python train.py --d_model=448 --n_kv_head=7 --head_dim=64 --norm="rmsnorm" --rope_fraction=0.5 --qk_norm=false --attn_scale=0.0875 --bias="qkv" --tie_embeddings="early" --parallel_block=false --lr_head=0.0106 --seq_len=512 --doc_mask=true --dataset="wikipedia_en"
Each number is 500 + 50 x the weight over its row's rms, rounded and kept within 0 to 999. Layers, rows and columns count from 0. Numbers have three digits each. The size before them is the row's rms in percent of the matrix's.

# up: layer 13 MLP up, 896x448, rms 0.193, rows 12-51, columns 336-447
# down: layer 13 MLP down (transposed), 896x448, rms 1.21, rows 12-51, columns 336-447
# gate: layer 13 MLP gate, 896x448, rms 0.186, rows 13-52, columns 336-447
up12 100:477491585504448552476447517466495507527361435509517415359525458499482502545471456488434610468534490445443403503443537454481453573466490382516482530448561311491546452476483407479541476426448502512559465469472528485466443471445535515558542506551536490581482454457486509457553566521554479445527553512588568430487502464447504521483484625481
down12 098:518525519479609497538535506459502411460488464461510538539444457427521458594474553553482541493507599555561580487531649516529497462506573546457465479502514489454537446511521498550525540481482499534487481521459493429529462504592538545437472461500531451513510502453503418522503411438500470624469525502575554589443472535477498452485461440459
gate13 098:436485457439488562390493483591509491517414446466487499465522508508420470537529565484377541496500446498463526471389497512548597546470439564461462376533459433592464435414504568464529431493457543509412516452534409477619551506451465575564574423453528536434413515529514578536563546507621546390526476567497444436503452450595472461507535517589
up13 099:566472420582461559510417487595442445484480530482569512512466542549518446425517489550474513468460543537510543497546513515509432470547465450562416513468551483511563437418472543483515489421409543460484444513464517529404534404506516384513459617457468477572583565485533493510456468421509476607656482404449475504466547474464587516537540561569
down13 099:445524440504531511475540541468515409517525508509511480470510493503509448456502460526509512521423489540443502501465487551509506442445455375493560421482498473569462537567419495543425536554489453560506543474542553403475469407463482406484499431491505500536378543496599436550487510500475531457348421517454536481491559582455463543549449548530
gate14 099:474510386491524490503486544579517464546490536460430559552498555443448492512610485531469464462434566465514484534520475530530537492507520496472429552552501533428451489433515501548498491459484453570495452482452443479452448482478533544406564471482533469489464477562527459511494554483402433568481423501589577581522474465504577531478422445515
up14 104:574493544488626483464518551532424604433534537500474509478559453495482495495480552451546443590499533388555439479530507596410553502510515522474450469554483422486444487529507449477546533508482602492518541479477548489515427514504472446486517472516446563516525605511477505486555513504589406564526547393510455534546500516489510497571470511466
down14 102:568472483554398498462551532539484472551523555527568544492571557477515466480457462609449510501460489525470472530522513544548431478448521504451482393482395549424485534446501504500382531470466512516429418623477484514511559403442569445497471466470485524434452545423559423516427505477476521422515489508592550470483452546511445512499497629494
gate15 102:537524503494494571465459458516519609450515471529518486505521452491511451489560609497579475520458482461526432518496562518572414541527548484507531475481467502465514517534536525474404475433509589525544506511456412433488435545430467513429514555537595499394581569512592488529511564433405474580464417569498541465518525533494501530480475527471
up15 102:541560511564487610363492495505441510425467530565467497483455505473471480540493568558386518531494554521444557466513409487500438580514465604501552431477485502495463406580491494416440463517592546532519432584514536471475574474393414497517460458489578511616545477513495494502520428514546436481463454527508465534499478638484540547521504480520
down15 104:557534474440424509467555468574515569559540375520508494534568524448495427555490503543439573427528499485494456557509470491467536458534508540512480449495492431500551488460481510418478414443530545483489452535467440522491418545446414590528569554460501523492587534513423455483463493472517519544528495427446546580529482376535420517575517475487
gate16 099:581488441542509424623455442507492436474475559492514455486503502508573522536563463520405391423485512519533554495487530561549577546473458540471436495477500397446512567491502515495496499517415578542497527498444554529509432572487464448534618543449466502410489481405510595558542509500511472465475568447532429427534560530467496474489516591473
up16 104:527424471479413515506585506524430558508528491446416496534588532461556493582445529557480524526490497589473623545463514495499581504540479514509498556471470509475535465555535519473518579577512488533515543421459512593474412444640433503517497408515546563503490544488549456470495469564463502471462603502565420506414436574461517499480533430551
down16 102:392541504571485488425552569475485463497621500525555507433525466530505553564464550502549469616476533410583429447408410481414521479519456474535609456457538484498526561595560567502440519612422420551499526587588380480503507443499461557470477518436470556340420507408485549539495464546528511470492442502483491427518538483472457509473442561408
gate17 098:568512437577462413489570505432444515488529488444443477481440451527436457514419505560543488516397527504548506519523486539462547471413408554407467471522491588504448419538459547507468519368529526536547496479503512480594538535537446413496485451492495399494543474550465489443522527456569501558572492492539443488547512505534512438566482516561
up17 100:452509519488485522510464531556543523425520520631538458483482529513500348478461505488517510493450425464527576518608538438478484530489530465592452497551463569516566506523399503466518508506588426498435522516571466499500526593546476500449581539556456450504449486536431500436528485506551461569442471445566514492555520522462576457436449481444
down17 103:395488510593519564476476484520676486602461499492484478426527502487531540529549528515565528470472500583521441524455536443587507519537500465602443544504643572497557531504532439491519450511482482512470579419525489478486424450459472494515475540459448458462508570496492429474515456475489504479522488493463542507563429516575497499396550583429
gate18 100:438532363504463518442549596530486415514506546543522515525515471497541450379502516551484539514422583496551629473533520540492530506546548371456555505504617559462536520497489501545455450517600489493403422476406523540517574522541533504580392542551494508525483442517490517500496563558479501554544570492501630490582508436477569461513564532433
up18 104:473493499439435474550569530569416504484531431440449537532529448433477471435502478464484517442417563491523497517498555543472483428362484548553558425405496556483492505524539449454534431507519430439451453510523552472464456424538392547522533502546477486476472395519524544523421572559431512387442497421516352570573532436565435487478452563561
down18 100:495443500521535541549557567468402566446519529542393467504464518432501620539554466470584465460469496467510564425517562542387584559550418510463454458558570478526545509393461534565537480517493573481556511445486526509448559529556486517486540440485464500497604500575535545530473471479441455546510567476333493454450562497537541503547467542544
gate19 098:507458501586515621497428483528453478392508480528542540460491564493517404551424476542515478502499484506448456529470509586515561570467485575451441510557524469448499523475506468581430485509472451425391471461470579500442499566474542544460395437499480459602518377555466543553592447529398503505495577536470532616469543511477527465541594540557
up19 097:532493469416499533501449440488459479540524537527486534508439497527540539540473587525464513549522538493593484448459424435548413562420455544508398500480517489488463471519537542504562476485488500592567498492605544534543477512427521499564511556552518562553434482411491578430470540485519604554510505452587359510511504445481415552488432410468
down19 099:514485489529536484440503512453402498581504434448499626442451450431468468480516432452443381462448449475491527512449442483526434478423493484520400565599492531493490477448544469475501588497452432560481566505491554480471531507507493466541490563460408443521536485511500483557512532476458455522595607496578467472502518569477556487445533551457
gate20 097:465445459562479449532517467554559451540497459481526516515444580506507471542523517550561501536570469517428431595519548525513480456581494535608505487534439417529549478536486533523551466447473522450605434502592507543543522482458423430408487388485467431543515483458475466427602468513494380543501469471439518547480555583431442480448522472578
up20 091:485454500560432526511504428545555472560566512534466458465439549508481602461438473561448521508541530451451441553451459512446446501562437582524586399587490449438545564463521545429547508458436559472504483456484469616542535510468545481420530550500497402417484484587529456473493467557448531467564423419504501561501517465484470559471493498553
down20 097:543475478501512545499510428472502546556401615493471422471533482511452559530522402554453464503448438546430550536520539492454517499442460483526572511507467499466489401471523483500416543586533496626570623462498484476492487519474396496548555498478523524505493551577394561554535424476512564445558488496529602535537519503542470447480436571447
gate21 098:527507504506494538417529543521537562499491511508553523460420470509448438554464476492429484487489433534586500519563561503483459500547475580438454552439508486391498512535356476466387518561597532542522484561455551568552504336513448494521532488499472539490514459490480492492558471598424498474468474451464605582432492509586487477452524501444
up21 097:602499521554578504575490420476462555504515550481467485512392542543462537535452554486478502433462518420448636519463564512417475535495490568537576476539476540482552459512474496480594515491549555507391584552471484451546565490431561459593563589387464532455470456473585624466559491501572593507553523455499547411504385452534507516496500435522
down21 099:525538508584457475563524510577506496478456506589469513543419520506512528487495567434392440516539494489546568428481496387527466418454673451576536553626523429523463489486549537492549546399543507564558619438483446429447456492454567550461524400600353542552469526494464448548525476436480510536563492419409389450501506598538415501468532470509
gate22 096:483533489582547522485536492634466478447453522549563555463441405543438466485457602572476430578489528449486544477441459472545478464636459488464421502437487490473464500523484526511511523486452385398498580528470484475471465525501453516447496446528500384529455578550547540514453655473547485679526442506497483512546428476443459529383560617504
up22 091:479475497436445460488484564565590526463546522521479501463495554429414502566491541492535502653493577498489462411544476454486445473465529484547462425444444498471508517499436404497526530494474502599455525568489475537604469562493538504500406457534489508513530619401509470534527454497472464563568489499454542507524547485483585541547509476448
down22 097:481480499384527440524528471418602549474454524505476547444450539521525483573517466486451531491645523539500529518523544479530557504461569528496566446508520485511514482464572560446493535511538401525401478452547544499494446433444451546410430496481496605482597486575501558451545561427485432561512497486649477541485540572519468528453514479483
gate23 103:629396525559488522512551439650511434532671426537558441583572490444415531498456458551503487474587536490476510529508494539481465483553499555540476464571521409478490630471523476565524623436501525545579511521471505467491440472468468468532446572559533507546492539482469542526542421569519547536568475512518522510457546481572603477481547460544
up23 101:489547595506445522477511554425446536433516433517519536486485558464448529622669552553530518430493410534489520553507508449476481473554478519439476492520549529512484606405465464557459527515552491494491481387513530456516471433556413580596426493476529466578543526482474476478626565466515572457477552468529392498560472541427510529513425565449
down23 104:516544431415471525579498552423565555468464518459481508578465491461531527552585573579486582528495449420493513453499508512468487521510470525405382538468532504507480404532415451515546451492474511522561421525625442401497527530476576399594520466453471614467416491533516529517451529495472499495527630410487435542589435541441531439519512489655
gate24 101:549483460424480514510525523495513521366456391444558479489532603525478452565507579539467491469443475479513522392584476516477469527515569410428515467482505484443518518514488531506435511472560508486449443538470498408423487449392575519449513473461554543557524482529600549534486503442420489465462496507488442466547520485429587468540478513513
up24 103:562478474514467533487507533504501528518527469526467473542617527458515601511477439453413464515465479467417410595647448472479441495498469623428475482521545524517610514496425553614512523482521572567636475534545414450479508496410543551469322517506540484489542515486503380434520598455467550606487480500506439471516465564531509514477459432541
down24 101:508636476561459551484553443471489485483467451517545526542534474458533598543529501566487433496503466529517454493496484448509547511483538463571520446523586501480453561559547458552528452476545422458523522521589527454532506399519542515523584453547512511510504497494457521460515489454489512433379507460512534526429434471564520499503476488590
gate25 107:470545457491573613528455395486504584534567494445453487514560474408465537513512531380478467472505493467506544429521528401578467508432471519474509475433633463529530504525541539512387441537556560454551473518528463554553503489517604492550531507494458484506552503548452533480595530587390432585493556500571528489524552517419464408512470514523
up25 107:488511510477512423558468423500514527516538445490556423650496580456420555523537508451542525498470504542368570506491444488545486505492560524472528543553536549545568499392544457461430578432608488504503502461475529467394427546427512571532520495534480441519506564542484509545569450499465463517503566404471529455484473481480495483681534504555
down25 101:430446422539510534450562496385422483458520532442522548562516471562518572532523539501459464538520517510441481400439597516510501482470516430585567466468565552502530495378488473542395507502573438528562483430459540539584563404553474474484420502477403537489409549527528565471437506567500433524472425506536487481630540467394518473501544403525
gate26 089:489519525451579535481568522469504583519487468619524519514594539555416474480479524482464522532465491376547472487459472502511493443528570440428464585506544495565524535521486498454485550456443426533503511516480545554578433483424503570493536537553460497538418543463520480484469524447391411541438496467459468500522524512463526476504536559439
up26 090:505505524476555487508460543604439524525619456541506502558569576440442498432525517509534474427491610459479574559488520449490546453517530541614448443533431475553501512460604459512491515505571577525563472523513506597386475452516479382400532487524477563490414475491542437447549504451531523526510417413508572451492468470519450616618465452490
down26 096:536415475495539553593436423582473494410490454514569601471435491491421425596444493379556589557508507508570450522488427536515424494474431516486477614429517482486471437358527435529470517425557452487464493541525503570548530539503510468492559474437464517491505497534549517462572496489503449526510485416485550412477590456438496620570526565556
gate27 103:600541511630490507515444540581474540527564446432460371544459566534504489454569478551522473507464486544451464627535438486516516445604536528530487428513470502529469517473481525514557507479450455446428601504488451448468432542533495569608503443516461497476528414496513462488519491601502498504504452524400465471411532564434421400379513495481
up27 099:492441562519593550478542523515592500490527457561462540506483499493414534506497434488435558558500490526455429407477554439439527552471580487476546472401450496511551504483492498532445481458535514548488453557497554497505497449450403443546540540501416479425485540467565372539564519511532426501568485476530500494495535518591449468551421519518
down27 102:576510543507444544507509412514563551487449467569534450455487532498457550444496528510505560515609503502491593547448485520450450619577457474569558430522560389433594523498533543485410477472505415520584508505587539513532528464529495529498424541497381447503490467517511483471512512503530405598526432444477518551434523539499563493484555494453
gate28 101:498417430413458535454383442449435507524514525443464496540419503497376625487559517461484537516464544507523467516464571575573483545537560462486531554380492589438587496550487440448524415501471462465456489547591550551526438398592510541488477540486432512506520416473616492623569502536442556612526453562434485547508446470498466506533555550462
up28 102:492491429537484490439549470554475414548470499478546382536392482551458491503430576519546460445558459382436422461506438557477586577464529508495449543506402494456632418614549536422522417503462546466538494598519397496623498510501447431436403480482449374475556489498484559579481557481506471488507462577534529553511519404455552444486501538487
down28 101:542438472508475511451471511366555417478452454484559377590504420399456516492576497573539521499527517539522531447505494517489420439475550511517403523486549417475521516452499471521511455494489513469585528494465573419497531509581498507455413459589451474494521519491465547507513561656507459520473509559630458542571422438475521478575492568495
gate29 093:481467382476545470580564448537433430480457597479565527453434423465602526420475527382509486573534479500499623503452506508524518408554373462391429563542524545430553558592474562516485460436509483545492451556478529492466545560528491507394515469570509514517388512494530409492539513507473432468553453462513491471469474523466513561479509440510
up29 100:481470598500436457459557443537560538465541479502434571542483477450449531511430392514478377441519526493474471523459556520544546526523478511524510568487451505499555500499493496522455480535545536556539522532471403535503503489547510524501507507510389534501478525437474453599468570492552460473523414468535521463533434533459552537503571534551
down29 099:519406437533492510438457506469500546498430495406480498438503464415432564531456476476492489546488582540518522484469612535619515442530493556508501511466476503479532452413529567591512491544446496598507484501476561445526541523546404517505494450465422453484555539427561509484436451548596470564486534496577501490463481516408484550456605406584
gate30 099:441512504463372455439583402548480483495464558517512439482359532499489448512594428389520494579458499477494471469531563559431481520493570491504458479505505471493551541574524470401503444500424418532517427570452519567544567452429490464499637531407542586511493573521476542481493507477613438524460543485455472548505481511520566567483522480426
up30 100:494500564496454486508490523548535552445457586539436457449443514454543529519444466595416494519510537494540577512456519483488467476487470424525499546545603530559532540495510480530368559567540508451423399560554493514469443546420415476527541583513499462542450489569567412422404471447395498512550609479552533466546515517384458505532500426457
down30 101:460481488563531553428514524502410512565597548441403447501542459548500519464501568557443478443474497550425497527526536519566530500446448513563514448505507489543386469550494504525505480455542483502461447510549543473465458471577552496592496532528478453592475532456428473469533591567460536508410422416530488475548524461477426466550529539541
gate31 099:532544527569430500487489475440574468570596517597526530489504464464439488528558477557473548541501519502538477501472459458501539514475468468582527474514479580529511409539519477474496495620532585543490462475511449529495462526474452415498556534492526503575462432538528488418535479486500524496509457547456486483490445476458542436523490526463
up31 098:474488473444571528526483432490507504484589511459463485478467496517423428457596558493551547480520471565499519485483513489450524499515587561492565539534447429451492473390517450504393445475462518532558499454530472431465462428438474493560495498537677473540496498539466516495509579498555462469477506514525491463510440612542479395497455579392
down31 096:459534506499502473474462548488512540481505518499449529567477563468495502620448467571584460517480540443489501448474454442465446401425434486563585469522499497469479509460514518478451535535460538483514513428443543480457561573493470426436445444501550395452546509471538483451480487543498565522575513488610497537519622503450438494444570485536
gate32 105:430528459537446465476494429542514429578529485523576515556392546472490582487521462590508485466399452478540585508444498575503407317507346465558479545500501527484500520484532520482490570409471551499503470462490497594471532480429557429446523473372471421465492520396404473398545528500520506423486454488536480504453535489532460486509504516547
up32 101:477399528464497486469590528482522430437601526503493537531517482554521538569562451486543459466483461483443482462519512577457508536496512474491529573495490516408557467573418529534418522421551468545493562513571487467499554600499432468462410560520562509428487602474643480493387485562550466501554415463477562488517409535607508477445481413538
down32 105:538553490561477496455510457552493491468436480606434470596443447486470479436571506451473415577446521422617537452432513470514483433552462430457419560503443500420509522469524509450455439491485435572470509534528511566499569492434501447557498531484598487470557474466491511473496502476535510483500478510508409550470513485487560465462599417535
gate33 094:529533576462487537539556518495496468544586481513518453580551494501548520450453504500508560548513541414524521481433502413575422445526554492457499533532438410552554417529525453494438532440555524516475430550370519564471476443589555562545400552536550449508459434572412474507456493546528493524542474581471454550562527512437497543548491595440
up33 097:497546507425520507516469501472418479660507559545466526440541457472499436534506423490471512493577453477519462427438480401556524404488469469532520537538476419517527526457555419500441454474450437526483561491521542378534517477580564478415512473479464472493531543454504410493556488409619505470492462377446528481509462457525533538503427444389
down33 099:577612494497535506545562488490569525483550492485424449446508388435484554555462486439503564536556479486530486453550458470520500512490481437526508507521501453391440453575573538599504467494541627462523537507492562513457457575512560512510571488476475509420462426444524484515505545564502461532586440293462439515487538504552477519527488483483
gate34 100:538416532480471552530505521449425526521565460461451449537482493548496498470500450369529541537480569478493435504424580446539426555568493535510486544453493456484515510411449444449503434469534507534521486515523515443533457446425526572466442455449531424468497501425394436475493529488581492540480538533446495471565491404362529422577536542537
up34 096:520495494540472507427550592524578521412557474512633571528483432525515497586461552532584554493511565515458604590625485500543514467500572430528448532523500526496360534558478498555500517501514575534592484487525519536462489487464575467574564509539536439515527488458444497441517475496405453508446440399484560502524447543524431590441450547517
down34 100:443466484460567482498491428504560405449544520498476534459548574503607411453476523437521509511515558557508479480395460445507488556455527472482553519535394480594560458495490393470546568419566459536437407409523429513433512427484486553507583577440495534562514460479461533524506468469445484557494484575499547536485602509558537461468510527378
gate35 103:484431485546461487463505483454469498527394460477478512613512615550554535460455475499436501511494522497499535454494538412545490442530491522500518617530591492411460564451526494468467504504436435521485421503542500408529497474545529416514452503426475431502616530475503608461475549454554453437476451608515542496524515587455491445475492472498
up35 104:551483518539481389455452517472527497509507433526545461449483520528511421513496510491512568486469517491498610526577570576524520517523456483499413501509464455476514484505540465581503511480428474529455503468517507631485506563519452419437505545534482579491475457534510512509515576473541524538488418547465449533552432478528527533546495436569
down35 103:465506498473444604461535436478468573412502510560548481392551509522450503512322476472564509578508485559483500628536555489429430525497481443502560465518508477543472440481526537506486398497519516535470544494574463560492511516490521575468531497552437514483490578619512581503517520521385523493480418549436499523606534508557599506569497442390
gate36 099:461522562496495535496509545479561552404534511494525452497515482489596557526526493543479512530527576472450483543486428527599527540528609561436502480493559498504481479492505476554537519521394421473501491436527418552482408440510543541488358534485507501548556522459477559493430481498425540507492530379568373554534478506516527511439424558549
up36 102:576543531437492467528507439436437612503415554454612470595467492484595363513504530431461543528450575494501474514499547473415513524467582537483476510492514544589489541463472437665494460519509530518506494469500483465554440486497537555415530593542564546572480540455554483524474411439450570464543503371600568508487551453375551443501462507544
down36 100:527511477385508458499485571583606483476508505481529439490521567487520521480549484605458574573418470499478517429500487454541485530513512563481503532512349638469543521488522442529437519617492439614492518545495516511470460535568457563415493476569489513509544519467484440528432495471436423496544551400501554458482515602541498515435528510443
gate37 101:576507579482448489468523473452527516495454410487545523450509503482528494478521546470564471562534410542548524472523610624518536495439599522536447553541536469505465534470452447456428491623481586574543538543529506457554500483533598504498502475569529580379551466542482510471449492437552522583481489509535541566603500479553548479619536505468
up37 102:512534505528588536488534508482564465521535570418417518551501557521517500377572496465452488486579540534498418536625517516416497558493490512567535517527456560560478486536517454465524466479533495455455493484456571498496410477467434535468564527497474548433536441553575525588552450480400536512436519442587442490518521459562537493475476513556
down37 098:502468517530501540504470569509582452480458469499470551486540433447499495553525494542512512586566444547543491590484520466538554584452584492576610457519552511498496479546504434502485430501527563480452496634549507494496521475526448592443488508502468472423498498539409472548444523482557586445504478581480473393521530436379540534372550504527
gate38 104:465614402510589483478451611511552472496533498491519507598483547497477484569519457508558417482488474485517584538492477529507390491517473500447456535499460529540536506409573504529559476515425438444556432600428569477583541501549455467487528504443505572584502489561542510570538437527431529553527396526438506424458419508468479484528454471480
up38 107:514554488559555455579484533481454487558472501487558506483504514500465509356460461474557549441522557489428487514566535463531512546508472406511419509449523499533538477524518466506543521471545446456458445517416500494429448552507499465505403497546473489490570518580514492499578498408511534481453493525473522372476510401408450533490384548553
down38 104:508435478560462451356462467492563517562478529470421439498517541507515599513494518488569529543542521522460458482459468508564550558458513476436506492506563488397506536611534504442548461605487498536456539574521480607558443460494568485592488498516464533529503486551508508468477401489526521544461504503429533509514368565505512498483491467545
gate39 099:452548520520423472507460498548495569458507527508479531425590503504544380480559531414404590540492478493461568482422528519432544550493431472455502573419523454525498564444441590582474465610538483532503460447458446415526508543540461511468420502487469554531513542507526486508501572482549565487556636488546543556518578508450529453548471472443
up39 098:503503550578458479462455452475453464450478563565544455481484377433529471478583434523496463453499473418500488409451589458494445500421526603472519554451447504464478469524442535523494372526446386491467442444487585491573558496399448482458499418546499437491521487522454468505418410398434419576528476516517451507481612602416529484555513502464
down39 098:467488563516504461409493453520412566441487492555508517484533553511461440467420478521441479496535586488456525506580520446527539319556457569479420438458487492467473537376490513475525508440468574546417519448535358519502469478567533527516441495538406441516500543497517519581528547537480518511542575537532488538579554479505533531503424538514
gate40 100:489465546504515383431467437543573490442483472384520465541480493581491463415418497447546425429471528490465494494535480470511451469514564480468510495584465509454577530531479490432457507468461458476544458442411492554415320535479550425488469407584500474454438519448468576487457443447525515558506510398548535466558534501530506486498501418465
up40 095:543510604527482485515541448519557447539507472449459410483537456526440480453539543517520455504588525545536533548496551546483441486500460357530546567518510437491484527549581497559522491538564598486477429457478520429568517496483475489467522467494438497465460554489496514527491500484521476457469436451513515439515495537530554532542461407487
down40 097:496442471475471571533504489409452493497477503535514471446547502642469560645504512531514478527474481540484534513471496487405493502433516536575530475553547510572561509549494486455513471484481485551580584572521438509424502474486501642400571532493493562567571448497425466566534506550449519483534475474461489512514445490568515514427568509462
gate41 101:572553475522515482539501537555514517544491450410443525430527522404512507519591517473556458485451482490482496499436467494595535551524509443527480474471547600430545501551359428500485445498495475534457485506475472593556495577552486436560484450423585516529355569523481437566521424468467483500480496557552497511462521511545475577460425579510
up41 098:525414451428545551567477466486396406476537506557490509502560482488470455464469544547541451526505537558485532458511534492457570555430543451421534509480472573500451477461484498479446429508409501443530461540506489512568575492493518487491544661469455477507445535493563437584536420480424412557532535555434542438475447508519571616498496444477
down41 098:521506460551427482525500539511494541436554529525551442460449500442483563470595491523549536408553559421537481531539498449478388569487544505470503567469561451449583547459581394443466500529446515525445527540561492415478573462541580508546579479488465482479503529487518574467453526471525528607505593506524488496493519506556551502541499521574
gate42 095:486495507556462476512432482401482467490555457497441505507608633481467528562500502546493529588470517346530485522534478527475544448556536574511452602552382427565445534478505545546379457515437572495560517530508434509456459504481498463524556553464539541498474484495474528558499485598480465574513599480483440475537532459471518447493458494513
up42 095:459561416527447485463523497536441417496538497528512567475531515520585593489529508491491478348513447490523519479521517460483526381470514480572523534445541575448438524449468510507497513462500512486528462528509599464534473431513490457409408511480409491458576479530482559512498455570517421449389443483514487497436557414457506554517533518470
down42 102:518561539501558517538501483646510587443476542500462442449614515572514396515481488458450424502557561494443487482585445528549526452581530527595486456471472457504453539546500503498506519408445436486442555498443549563481480522452489401543520478436424406429466486489504565592489599551521531469472472516477459504474558559544475489549423415411
gate43 100:481515552415473494524507574424558620503481451487522448533510438503578490465688510413449434539460469588413497503469476449608545509569522502518545440490553576463538467570523530484440464469528559463451585594571490473601446430544556581517557434449587546486524528538550561471519426444463553576481510472496564504553472547517528526418513452531
up43 099:475496562512502527607448403483491497591457518452438549485434567440468478431481551430480497490519450472533392401551545540407450524479406567506467520443434505394489480533501566543486587480554488546479497488458553481492476489467494448484491485382539572556422415547424437450510445565423463529483553509501521553519463515491415469494488479552
down43 091:500448492543531568441551431510566525521524526473571492530469453538518540500316444493500474468544544505605529516406430488531490440544481582480473448562495535540521495486486369414380485431456629495486497600588492522509508453460498513506518496569495515477571532554564534440482559424474543538477447518503434573573510533441477459473439518494
gate44 102:477520519382454523394484520404511499542488429453457541443520555539459499500465564567449488572509502496504439496456551443566424507537462536568483425511420607438543378504517495557391511465531485490646450534486450434571463501534510446486493477441469444507509484519540495431446404452492462538491489451403519440542528419500480417440531495576
up44 107:548582448475536518497548469546467472566442557580536513447486438502501536540560463531532581469490537543469464363560432517441510462571515521410553473480543496485497330460418437405472485520509526442449541517539609554409531554549454508508469562548429484459468444457500483473501487420464491417496525555527509494612495539616494496523566663461
down44 105:560516457569602491492422447452532468420541556495555444549394500532502481497560464425535512496408549528497464610538561493615530491447396447546488483578527488451551480444457368584459492542515497587455478520421492561448461510581443512403626517557547464522443605532485462495521552434557538516521477539591496509441485494437595496407482495504
gate45 093:433516483436454538536542497378522557463497569513520419482494450453577440574494470519531471547571473493422512470517416507531555464544658504495457473564565534487598554449486386455559515488544457467529533446546392517500449550473580510470486572551472574460483534452407506505474465494508429537535517494486580482509541537514587405546561492478
up45 096:479421452521460496504487447531542494517523446569456536463463479479431449510430532601525528504479501408542553490566530537587515526481400409453509492533585486594471581552445547488410495506500531475510524480477490574464465550437448468478526451456466437554530452514459460517560479438512479501452536445469448496482486436516548479521538439503
down45 092:480598563528463579490542479534484475481437473528563518498476536521539497537477523484539539545464522537502478418522503538412578498535410474545493524547497455500528535530465497496456511559498501567502492545464483494548463538559509429510528522496484553521427477511548517484454552511491540551497455581566510585528516462398465494623502495516
gate46 101:441435522458393511600503486576489515463467498477443450387489485573529499521547462542534487437476437487564484597510490503510498496445418610466524447468576522485430453432543531563419547531474510540485539488540502518501518570487501508509412458600445506439508557642456433416460545521500695392454494555439366550456520541628429457540485538447
up46 102:453427550522422448409502573556413541480482496433506505476453527400542525450493533534474524540514435468603445437470451482503506551499571464533456480467465536542422549477377515467553404489538483428512409508432506504475450488438492462470568461522538457514380422484432538477548470573463483541557475482513538595493508445490530547530507587538
down46 100:488541449494600508491437453513425421448527442521448464521526536397579476410525501403534508521539476480564511475507529563426502479475498576509568575492488458535630526481472478592540496533587511504472507597536470596547419463512457534568486554590511458489530498466480538433432527435557579555428462527513485553619586445527556541544529482405
gate47 098:452479458536447533567559531528502419400471475480489430522436574561430526461444475479507504492438565474479530521541455489437522506505495496560380483481469567497495501436568500495524435422585491520477571487460546540521484488484414506516525513428550458412442418524608516545561501479517381554550479531557463511521432537520557487548517527569
up47 100:509508473471463546435493594497498457569601542513553433453564567488494487504453464499420446498568505518431480525558423529419605506496444484470432521411565530506511428462421436438434449442511510530513422581517560411384512453489462568455442517496526523470514517491539517508648490468434531545465429460448540500494552526470592451521440499525
down47 100:490491576479549512496491500463539516497479483530509478462548473531490508429603504518534363545474501453537460441516432473482518581471455486461567590466490503503530423541580578570472486476499528521461451559484503529530539472438495438579549515499507471528458486455442480502465376467532524499505476520532565535624552512453470535503502469437
gate48 095:484505524454554526467475517474434510520506453520546476456553533429495467478448501506442551480581360470490523497531428522486531500485490526508493430574518397429493549567476402494545525570525454493459562436519455514529470416455570463437514536532458536473504465524528537482627471495451491522418434518518452500479577536499578366544541539490
up48 095:603467523549538454570470490531503615571526379555494557407458479522512443617329543463402522411486481401452534521491453444396505474451516477498544418470524513454515554521399496597500513582501376540504554509529463442593480546500488444428475473505502504583494468555572489500431616459408502440542544474551523554523587529543443464545475510513
down48 094:516461441571469619487487504513383484562549501499513432455525582474466545554488548464582522423518453485419571539520554519448566503515469428496522466464505475423434442487541476524510477522447528559508580440530428531458529464433530410468461533524468469451553426565480483563498465446443532439529478427483601497472519456518483511535528508431
gate49 098:493433528489473520461487555455459488450490546540496415400450510512541443417506501489559548536555436426497504478463480395563524496532548436533502513538576358464557441460551453449493598510561458434604456470540574526573532461451529515535453495453458514454536543425526495514465497573528535497483532546484429452499538537579401500464524499463
up49 102:526520506557456589468571463505434486472465493536527525506571464490428563438484496475566505494570402553557547380462458536426505498559534549579410502455440507414451551490551501458532565484506414449476421497416528383509575513504478444492503519442555507513464544411495463477558504572510473438433567591469442453544584590544510437504501628521
down49 101:588517505456480564456490524520633427443457490558593524502475486575539584495430455404586499598505425495579573485526497522453567489359453532486540513425526515462547542467534505528510359574514409495505497518406586545476527500508497471485497477482550498487477415550548461403414439573557478452480536538482491510493505611627497528540605563532
gate50 101:476513520415435410471391501511533531481572516530576515415504513456513556503494489470463447465515537471492529513433543587448470535515685419406514486549559443491503489539457535418556557434451448566496574497433425508469467432529491575547411438479458631441430439495480563519428502425576471617528482575453575511524467429533537490568443488466
up50 096:408585428531571412491491474509425465526460428565470575580519505468576505448467391488559483491508518511565472493530579495380534421456494522558539517499555452514534409445511490511559585581574538430482503561553418575439535506527526491649465456486519570483419519435536589461508547590502394526526551480515499489467632479495475491457502500524
down50 098:536459553568476547488596546539535628505408460536538485504420533483622575491427595514537424460553504482454521514365536455509571575521533478441382500597522571552522495512510504538499514477524447487511438632509407541497403440408559431500522521488569447520561522389528493508538569538510497545513538476547440538537449485436453580395464457503
gate51 093:535499466506466509633357404525483530469548491469369537518465493523443540470488568518467538500598515500557433517505635526552605524515527475475535421473426450463524390510530479504553596519572463529484453450550497491551488526527558485500515540568484452502500475461473458503566476468490463525500549523474611449374524456450498553552518497458
up51 087:509538418476510507458442501458469456584460447457523523410539513572546498471549442499496459474490580502509491598546485437413497540465461507452503447524453620560470527434558548413416521571546474545487468473510485429582477480514574473436434492561550467413520606534502472510544515472438500513500487538539460463465461429486480522432485453490
down51 094:481439422599565465565544447582586533480556440460511551474461447495521509618511550447531555536528433508557540553464578582521530498582541505398461440562572529398517456522535566552594434512471539529525587497492494512555531476435562524561469541455544501486508522511434430499461574600484558478499444473388450544542412543503524427429386539507
gate52 093:469514436506478526525442485497474530526444533482560565560437491470518543489611540582451493552465435530518512494470512458444426528546418526467428485521509446433382537488524529607547486505491470490471464411523400410581472514549536478507549489532465437491481479494478525503494471520541453435459517564647489541477452565542486483528467459509